Weights of a small transformer language model: rotary positions, attention and MLP in parallel.
Each number is 500 + 50 x the weight over its row's rms, rounded and kept within 0 to 999. Layers, rows and columns count from 0. Numbers have three digits each. The size before them is the row's rms in percent of the matrix's.

# layer 10 attention value, 256x256, rms 0.0273, rows 250-255, columns 192-255
107:532451559385414540491509475500466517456480536481491440558522521458477528543492548491526498467536460485461503473502505501483553492464492502532502437576498478490574490481556529489469457511454479
121:487529504541541529505459480472559471580485471499531388389501452475524525548504458525570439463521527469559556504452368490477500570535433582507511490466423443520492500594549517629565517525569521
112:356560522531513512520535437522539459449555516533498566537524632560439579475500550553597503484541528385515448481326539551367525465490555511534526528502574585500486501494466495488528523418499486
107:563404445551496547438498549513616483482528546492531577490545545494454443443404522492427620523524499469435373508497549542415490471479461508574392529467479504454500422481516587581571461477563521
104:518475466496422576506551469507477408548543572578510587406487614508522490447470473569480378442574530546549539500478553525565459540519633561491506508408415515479469517402512470546496403526588459
114:507588476606461542519478550523574518441483485526495506557489451497581438521463509582396469475502475550538475587483575618419471539481527524525489527451429528456499549444482496438469544543456437
# layer 10 attention output (transposed), 256x256, rms 0.061, rows 250-255, columns 192-255
107:415418500588517534491478465481439568562452536425443448461479406471532503457606494566539544535457486512503470504450509456494464520519552491502501506491542485544560373480419457469540458427512505
121:521422503481446535493463519434493566394438520487471461563512448448510509495431456428511484512437484463578481550512443501482493480506576522519506465486516545506543561479448504525520539523543619
110:563544477579425492485438517499504514461438450443511520443475449503471514595607602492550475504623437553426506454497536491503491489512529439480615509536539530445457444497510495456549553534557456
107:516475450508574450429441525509563523511482475485506475424467520535412482511586563450536486519482437509510596531501465495436483552498477516511673547500511443495515507540514485463535452579476511
103:506459572488514457471522457569529488583470478501424553437496481440511517491638455528528495561436488543425467455491477543540481431507513487472497416510573571504467531507443611533447520543564574
112:461557544468496507520525545398404457473603553484546573519482424512482556555536498484467465562445484494407438510459482480531463483415560530534596514487406523458508537495526589583492598536466501
# layer 10 MLP up, 768x256, rms 0.0297, rows 0-15, columns 192-255
218:516439486523439518557527423501481499536503522563539495529558595387540509495518458432516356476487478487470579392534573505541492510448505551475511440475532540483436471580512417500463464457484421
028:470423513566504469424528493512442468459465469513447511450549419556522502548637487545454530479486453432494589428474499488550491479517511523558497475421431561511485371450449584526559434484509510
019:516459572549489509386464496463495495421485480519443498380504376506464491495636498470558498519535490500489489456467433513535437528512456488532548514447384521501460441444441483499461422443470528
024:556483541531455487416517458482457537465505522557484382396471401508445501473532468440476544522491469511512543485490489449520492541522529435421545479409533554488431597473557482469523433450505496
026:529480480600477476447475388487555501459486507488488436577545531513510475389464508476590496502527583481411460483504529526508562505517510570505429437499490548492400459557545305472494513440432472
018:557445547531504509356478481515470447440533439616528402420485389501430456502582577520448532524509457545539577477459515492573492595506600453414511505370483544498433514479495560475527539513464514
202:526496511572503532534565533521516453385479519429518461404513483469575523376527461507619472545561539496507538570521474555477523510523519472459477501438554553564489514517560576465477511493493489
223:560484378509487460558548488498554475479454529480504427482479590510580451577453606532541416511595479577478543506410564427455644461470513561529522506489377481555456553517625498544554556482482470
027:476461503471511500426486519477538474433556441511437565518519501560567531550575507539447504535523497445542533472537513528538489496475422485566502535458464481499477354537455562521558516503450520
023:448554534517412494526496470515511439461474476539494520521527430461543473549413507429522445485514519539459586511555556480550444557505502457508512579503551549441407454535497593463545537472449423
026:519483523512521532518464465432450416413547546479496467590537567499458539471431566510592551531463552443482420522525556525479549493516469594518512465393481481502492486568555315560499536475463549
065:528502479546503509423488425403479426379524537509444512447539426495541449416559516517501505467586512484511568601452522513477525535541526525477540522410533524474463586500552463491547469460564433
029:510465478526482483430524451498450484459477472538446454461528320521533478504573535521444449536507477534489612455450517496493457548510465420400497502480500592476380523481496663485530450489584513
022:520483509502432466451503465553489501480458551575508438549500461471516457435486528530514532568491534505436499577441500447523546564569590557504532471518572556472379564550602510403551424504511470
029:575534506591446519427519415488513492392510467580495405519560638530523494452546528451489494535549527517474502555435515472523570558543527483496575457456528548481335558499608422522477469506515474
028:480492549553471531392479409449492419383522478521466549615562571539570495510507564484550520566542561445456490560500545594489571535535478565545530447385510494494409437578547431553525573517465463
# layer 10 MLP down (transposed), 768x256, rms 0.0239, rows 0-14, columns 192-255
249:500515519457576461490541513556529506425484442494379547474452500558512444585516612584460490554441480544547471597449435465450483489604549475475489570517536551525485544462478555520558542509536550
020:513543469434515594528441511512586581525513571465539376527511568399473554474481507441533488531558471524483510524517475425515503504506503426475495527504494479500579599622564495484433524506496510
013:499545437402517512491527457607461575536505539448483433608485510423490594604528446489497579480490487491493481444527462454508572532460546504490406458449514589494551546553516498439497544610551417
016:443482525442522505483493416513407534502492434441476557525662549436487484533376514537545506536538504448507444555482538600519486514474597558547431530500506485477564560511489514523486602588529433
017:464521505468629456461533597563464424537491449512475544543405428390564568600572423551480492442433440452687434535504454455476479479594513359431547477459495532444535441514451562515500511492501464
012:475519486468392468539511463458511530469479447426438446651633600505475559590519392494562550576559506457441426477449465558557480528465509572548470488538442493456541462573514460532469529583474509
175:494490471513507501548446463476505518619588539510478535495515509534407505562606496445443441431518542476439509544427521473555441548548468474488495468553539466419377558535451413491487525502423501
233:394528595527541543450484538517453501501492532506458569548465492502516495447504412454395516512471498485569475467568493615542394519523492458476537483541571545404481404517356459487464447500583538
019:511534523545461517551464545539573505458450577495616406509453564504465578452463532401514611422609483490380515376485458469497531466533493562496531519510511537509465537501609381517469376487517494
016:519527498505616416518574396456590504474424410471580367409497499430569498466505565654521531447523483542487508438444443482520440506516456573496489467426481546591521546550492516522509483483420474
021:406493463509475503498500648571478428505447491580470580481537468571518472564615427486437425445478472487579511475501518474424482418561450501468490476581505460487403469455463533475517499493602538
035:441404535531533567456573503619534535558527414479586496550522534454562539573479532488533498551475536461479427465491461576489554482521555452567444467501487489520514508484511530543469529550509476
018:524491527466480538597539398444513513521490452436547405474519577427460483422410516489561552523613514520467476527527510509550477526475549569548494539494507447495593575517579415520456520606423469
014:542456544546636503504525470398443521557546430430481496503509510490484474493423458519446467499482487551648447558550571614440442522449507385474493553411528421522597544528435508502472520469475449
014:460405609515607488549516549440507476522461442477491582501533362427516575486497527571557543418536491531464511476479510550444434439459568647528461437533505494470561475504463477466500567501512442